Weights of a small transformer language model: untied embeddings.
Each number is 500 + 25 x the weight over its row's rms, rounded and kept within 0 to 999. Layers, rows and columns count from 0. Numbers have three digits each. The size before them is the row's rms in percent of the matrix's.

# layer 2 MLP up, 320x128, rms 0.319, rows 233-266, columns 64-127
095:531506495491486512490486505492473512486500488542470498503534546508486528507533498480506476487509507478479514513497509467487570507534496499456461486445530461491473550478529499497554496514528499
096:465463489482519465501481506536483474489523514513498499491543477508475486478545456489485425496435551487507502518462523515535480495535510489495483516449480547531511489529505475505561500525475495
093:487494510495529447512526502487465527476552508466471520507496491519491488510495530520558478495479513493513507467487509509534490532480498492549487470507485523526536517471471523487461480492474542
101:511532487472506515475515506446525456459483509503508470469470471517489475525510496505508537530526505515504484515479497518551495476502475498507470461551498502528503469514503483508497484466497519
115:485494527513524516571504514500482478476495524461536466514482476520511514495507497513518483472510495484514507492477528501554551500478530517496460493463487519540498492503464502511500473505489553
104:479451507466519486490522514506503512465496522476513491507529475524513487500479537511528506480491506503542545461506548533519482509474514465496498470452500538495501484538458536484539505502488479
103:521510522498502471501511529483453515518553534487465496527474502502529507562540499530480442441521482439491478498533530512425501464490491515501501489503503494499477526478524509528470507502474501
094:467503515544507522509481534504484490491477489501509489543443503521520522510499469481518427459469492512527492480489491516483483428491508517497493543426461467503513483540481510525479538482539472
108:532480473514506516524487483501435485479512501558506513512540503528511500475506525484511476498496482483522471554498534511518496545443505473504544515498501474509496511483460506518522513556545469
103:518523528484510481487475508507512500459470520507498516491536470507462521524502499535522496496507484491494550484492510518518458486496499531484482585470506508510499520579459541509464527494521500
102:477492498526557512512474459523489519521481537552512474508479502503488535488497537496491467488522512517516486478508508489510478487470479497485500468521500487539495496540492495511531502477525555
094:479469467449474539483478530512509489497426505562479514487467461504509508511436521464482482520499502512476501491471533515538515478457515519532497484486511498518468514479497508472479507499496513
092:483490491501491544504488546558489483520481500486500500503446528505480477492463503548530512522507514517502508463521469453524523480500514543539505460508515445478476502496535472505535499498511541
103:521537522471510495542554494471509510513472554478491548524526468500488509521494533491432531500503512503483501502500515530524541469504500469491513540511478488487494515517501503501524490496510516
101:494493476440487498508511518466501515506494495488503535468511447515508511505520505452522529512545503491489477506537491515516491494496509468491499524528474514480505495549491509464447525477504486
087:496510449505523560499539518511538495512483504486498529492496492498455465513436471522440494481511521465505530485477525504493534464456565485531525513476487461500479519476542478516524523470495516
115:505487492504511491510521511549512520510505465474489511526510426527461478527495495499478496512530437494533476490511435471491512515462498474513498524439489485514488497513502511518506493456517515
102:534468520499489528506494510526491518498495484487513514490493479466499457469521495502476512525521494508489499509519528493489513479494508455481502521496471508506464558525494466436517472504486521
102:468499498508500486514503452512507515482540498550499483510474485533491483496530475498474486481520553489505480454488477440506447506535489503536509474528439444482461528493536497529468486498478503
100:486481471481494441475468511482554498466489511523477458514513510538470529504508497499520475518485504522495462486506474494498457526525494505502521471509538523493483483481504467468529523539512514
096:470541504504475503485496503462487437484482529513494483504501496538513490485503487514522516483487561484529468510529495471511516589502508488485538473496487495477516566471553531480502466501509491
104:445502498493548542531478537468517550443472501490522478506497485496460508466537482525534505481533470469491474501523513517508511506517528499492524493517502543512557523520496498481511512499479492
099:508540547498477554546504510477493488514491535460482511521517526467479486487520490533517454562487470457473499509486486475536466531508492547517449494503521508493508475506501576507505508486471499
094:525487521435462481483518498469491468541483524481544473539512511494512487457524513467502519538454489525503475528541520514528517538495482505527496477530536528498519515455543510509472483518533495
102:541553475527493491466486521512484484493449499477505482524484468458493513514517486520477550551514495510529457499470543479493495525517524507542530521522515455486485539516539549508495516509477492
110:498485512496499502504491490524522515506504499454510435520495494516453486469492521508507474443491504465464513495475491475501496499522485485493522459519503490493494464513507516541475469490494484
094:522526451506482539529517488485466498495484487469489497548474477486477512473509475502480528498480490512460511526506531525508493483422532527509506504485516521529553493503530478510479446529531487
108:503425517521483507414503504459534533512517493508498527526486516514519507475511467511485469520525520506512499463469493497510534510452463474487484502504496519509510517491465470507506515488427503
099:481497476481465501514463513516486471471474506489472526539450511450489498468451473493490499531488477484510483500523468514507524540477490517466478509508493539542520524534469504522466516500501495
107:493498533520493543493522470502526500462458467510497506484516501500520498494486539532477489465486515481513489497487507482499477510498510490511491508505524470528508500471539517521513536472511533
095:473551510514468534506481501495492539547498509459535528513474506521489506479509522528494508513515451518502464530517500477474445528513448482516518517526527489476490471475511489506508490490484515
109:537513510471541484472496516474516462472505499535509510505494498501539471442504500473505538520463501465490479477477491524523517503442498511523484548508523511527508479588440488527458526484505489
097:531437497546518454525469487448466488517490478483496533490493483511493481528540513499483494498504494524514455498496496528479527492499477487523493515513468444507516496470511488468474503539509473
094:542529495473484549467468494495539464478494449534479483503536523488500513510527532457525489446502479465475544513508514446487503504497476506421469486521531508513437493489484551473502504508518502
# layer 2 MLP down (transposed), 320x128, rms 0.289, rows 233-265, columns 64-127
107:537530505470495507539489509534507519519487448431502497467514468461471492500510536497489502472453510491532486453416496473509541528506481520495502506545529498498500487545515487477548493480488479
096:517476537507500547538535499505516495497506505482493505504485475485469479491464500531474478500467500472552494512513480485522501500487516494507485497450545467470500510481516465475426503490486488
099:509506494535472493486449513524534448498505505450502517473494527543509492518454460520502529512486531495543483477489477472461538519531520494501510492486449476463523504535501506510512457517517479
101:524550520513489513518477490524551490505511480521489464523525536485508504492484435490486496521480482500473498533570471532476457486474478476506521468461479510512495505507440472513506492493498488
104:540455539495485481547537502506489521532530523465480492511541527479516524472536477516519476521483479494499509461519515480523523519507501483506437497487499481530484431527501515500516472508529505
100:517517465513511528505444496528522463537434479539501508475488458474521538503514496508540490492509506533483544491510499501499513478544492503556507497506539468504515493469552515518509513507503542
093:447508525488486514483505494503496482485525467498429548602457503504539557546530477491477507500530465477477505478505500468492494483544488523495527494470525544508472509464489471538529495482487484
098:511493455535483515493522500498477519517507516518531440479531498508525506504544492488508433510501462541516523535515456526495506524518480509522483498541486468497529470501467514527507520482505470
099:501505499530553533488518533501489493475506470488475539486512470537497513492449469566457523486512522515457510495480487493492509529509444487501466541496467505519527513501503521467511470495506524
100:518518467479520511487517504477463473484511609490465540517515469539484481448490490506496522475491482510498526513511476480520527502515515536502482513524499464483524514510552490472471488467520465
100:460472504541506477525506512495496514509478490503519459533490478499520478490455505460457536476512506504543544490502460476527453508517502477505457493521499504475524470468506510481498515474483508
093:474487481520505478515482518508532512502457553529504475405522478520478517472488505537507465545524508511483477495478515525515544478498523448477482467475513496510500512475492464472513550523509505
095:436492522507494479504518514465555479500490465467534485534470511531496455497486531497483498491534513522521493465482471478524525542472487466526486494493457513471541526460498500463530510551535492
103:518470517507496484503519493520466503499475499514527512491517514490484518512490426512467511513534493526499502450503469483486526489498485534512556506488490507530447500504472456471480462510506487
103:471514475514476501515462538494543510517529440502513491523478507487513492505477531453526517481490500512485485445491461515481499500500512478512482462513508523503506514504511475467518524457454531
087:523533516499453508490528494493461450555488490497492495497473470509500495506490539497478531511504455486485502521506496488517494517477514519569517484548511503524489477512496473498545481461487522
094:524476452502492527475520459453502483466490494498469495495530481498478511489476483480509503509474425524506528490507515476505502474513527517500454542509525496473517533474500510500473511474511526
102:520458490528489486520424473479561479504454501501507501453507476540484508478522518535491475460497474491469476487504528493531520516461475500502448492484512530498539517471515551509475526505485457
105:519492500501525536474474498494511517502490512562511488465461512476502521528495532483495443514499517520488496486492469527488479539497483543503561527469453482497533505498485451489482480512504511
102:532522480489512517512563491473530465459486522519493535549507478492486528483521510515448476500495507513499541508528541528530471510499521524502512492507468496509520478545550499470505485494490473
096:512458480482499484510521491501480480552533482514492516497499467475489488454492464493548538507444506523519488496542474470505497464518491497526534529515474535509512544494503485493494484507499451
106:484510522516490528528545466450504500486490507535458482476477496549503531466466526517535513496515505510484469512508501512501567521525501509488523499496531503495531475505493504502532515505493466
094:458518523506505459479491518529525498495495503468470543561506481484478503528475520506479498488502508469529504506474480503534465497493502527516494523448527501514505525531546494483541479465460514
094:474493468523501497507479478514553487510514512533508492495448511513485455504455532494458523510494509473498511467508474508518527515500512475491497500502565492493533520455495471502531487502536501
102:519517505528503499483531501515524462486494483488492480508484489466474540517564497518495496543532505516508480514476493542483492536509514491550541493497517477464479488511517465472501531503514502
101:487487528507491519507505489502510510541536497508459496512500490510476519516506490511503525524517503513515470488512518519510487450500498493458522507489522481513459490532504485458492446496461543
100:491532518554494499479496545522495502488481495500523486520475502500461488498484487491495491493566518556474537493489520534492490487522509480536521483524494436508491504477478491504488517538499548
098:540484504524523485501519514482516535508525508482469489459518549491483518475466503547501490525531552522488522459481557479505475500479531528522499484501549463511533545510465505527484512468494499
099:495500483531522532490481494465487535489497505512508505480490469503497503532484518478478543480503530485517525482467547476470476467503472516519524510496516525502506523503477500494494529502516464
101:533526533480515479501480505526528442506517523457530540537524476448496514495528514493523511448503501518519510536502524542489526483469486506497537513470469531495485507527519498453510488504498502
100:495549550490509524473457486501492511474488510462479515490478508532525462510482497525503478470491480475514482564541478419474493518492468480515452494512509501536475506464530501488499497489504501
099:501492490502526523470502459452515495473523502519506483505488475504572472482449520523466475484477498506472540491521514471517471499521492472517479508490475526487475521507473508504489512516488494
099:518490478475498500461501551503528489529536486482486538489481464517486476458473503536510479474521502532556499506473518465482477464514549536570463522472538529482540496547508512483534478483515502
# layer 2 MLP gate, 320x128, rms 0.315, rows 234-266, columns 64-127
091:539550503467513485501520531514483484507480475518485481449461516466503525523495499507539521492559507537564482532509488496518529478442504498495530485541532533512467550483480503508488496481500501
097:486494505507459471506540541493521483460466492514538492521525517410497545537507501523466520550507513485508504513538452490488495530484507494509519504489536476467510493519500487513480481531536502
107:478507477508511472496546499516491530532525471489499493531515527480533481510465469498466494492491495485526469518512465509516507487489507505524505503501570468503506559501451492484504537506554470
106:470464500512505485490506498526461480462535448519506500532523503512539487486485502558534491528484513524473493510483467478518488478500535517519481513504502524517476475521491495448496481461457515
107:514561475502468486524455499501480509524454518478474513455521516512482483474552531506428533487505509529464470586519480510502511471542488528493517508508501493503509534498509497484532497506510482
122:498498477477499506494504468518502483492494427547525509468493489527459470486468484480516544500469525540465534488506505519528493512502520482486492553511498491537514529517467469478519508513528463
099:545541534498504513496510501494525502505468506513474550454514510549552521516502505496504450526490470516529463470469492499530488453491502485484485503486442503526481520538471493497477537477500484
096:451527480511554499469457462499478461509543507499503470522476455502526503481528501476496493467473481528500517518483482495511546536517496489505414516507476470495467483508477470510531497467511470
101:507474504536483502465489495544542501492459482500492515489504449476540492562486479545549499511518440486490558490495531470502509463487489518455513498503501499495486517541468504508497495501517507
097:495526499480473479461505504543520463506514520464509511531516481476482486501532470516543533519481474441531529487498497511500527491488566493465517503505494509467522529499522478487478504509485478
104:519471476509466552495481553563516505475512492498499522442533472502484495522528550489542510505484510499459517470486506503511526497507509485464525509531517540505510531508536484486478506518493515
098:524493497479502480495506479485491527517556529510536472512484482477524482514467522515501475556549474545459512519503494490513495524478473496454472528497507517473484458508486491489483493488476497
106:543480508510499521520491541435538539445499504467479479495541480498493505524505477491497495508499490463474479499514494555499544516510515513541510524544523489480497490513533468481511469504517528
100:484507488483533470475559532487486496502497491521534505524531507480512503506472515472500493433499475516525519523538503495474505520539515490478499512491546492478495487447498486525526496538490498
089:496486531510500494507480533442556508500482494507488516546530519533555482529487496518493530541471502511476483484494484459489515520521493515532499507465507524507475498514522538458461458506519481
110:486476483534489505507505522460513517499519476481494472500536439530478495505486520464504502509504465468518507497478453467500546490491471486512494534484463513475521524506537461482459439501516537
095:504490500491465462538512506492497535479541495493529479503476499500488507528471554502507470502491546527474505508454470504535492516489462512499523480472525522485488525488491528519457496519496564
105:510494471480515507502475572502446530478471520490509514497505513495460512511477460575516478545486443477525502502473500490494502505532536502496527485493541539469483482507502490517533576568496468
096:520528521515550538479478490516495457535510500481458494493481488543510476521481486527538529538492493484471542462488456442498503538519452458573513484510508454513482490528491490536530539502504494
103:466507525495501497511483476544481492522525498490524502537522538521507499535489521514458528476494478556469506517510462510518471513542488492539533513522520497501543518513474499564509507463517463
108:524505508523488461493485498538488510536528485489447518456489482495529467488517507500534498497465533483480522485505502462511475501492467493532514514487497505480544533496516467515486509506552475
099:557511487481524479501490499446529467497491518530500561512529505494528458482501503517524509467524526511517458499495477477509532503463490483525528473479441474489482502541524463498484510499487496
099:506518494513515507492517499479532541507521486509500487498452513491473468546470509506488453440558472485481478482474497479484530506484525478508501523458433510555516541493512504516474531480489500
101:508543482499470474535507517510492513491533498499493539549509532496550451521504524468475506479482485464484509509476476498486533469486483509467477487493482469491541521467440500531478447518493495
109:518480456533491503509516484516499506552481528453474507547552504503475501476552498507485455484514476500497528501519496453494494475527509463559541525512483500500512515516510529498509467532521495
098:507480512488520517548550501498550505490507535488485550500475509537513490513543552509525539519516501511478508527537490521489530480474525494561471510516535463492534512491494519503489518509528519
101:522465494524494494443524487429544557544512497486477536491462490551494516518528485535515479530509520507506524507489500485544508472471511509514503513471485496474494523464499489514489494513450503
101:489473460493491512512470559510517487520467496456489528497475529513477526507494508470499482527496502495527512498473486481499537576480491532476490465536482519466503531480517469519492524510474488
108:508519518534517493481461500487494466505490511471500509474453473510504501459479519508535487486480516491493544489482479486468492547554498491484561493498470483473491505478530502512484456497507512
102:478484529531494512522489517470559433464483535539519460514522493503518536509494523485503510499514478508490502459470455488538550456508537493474535517526522533496475544493495473473503490503526458
103:536481469501523521475454505533524534515467507520471498482510520526469510563512458482493485526492528490459479500487466531515495488503516495464515515525500570508499513521518501531484521492505496
097:505489475510509493507476512465475524497487507479484543480497497495500478560546485472511507485554483464492475502500481512504523530545459494479486535531474482524504496508496445525467506528470481
101:495531471496485545457484546515539489469488512497515501536547551492490487541508550490508535502481494506481551495508446485513498497516453475466513490491522509478472484495502524490507467483567527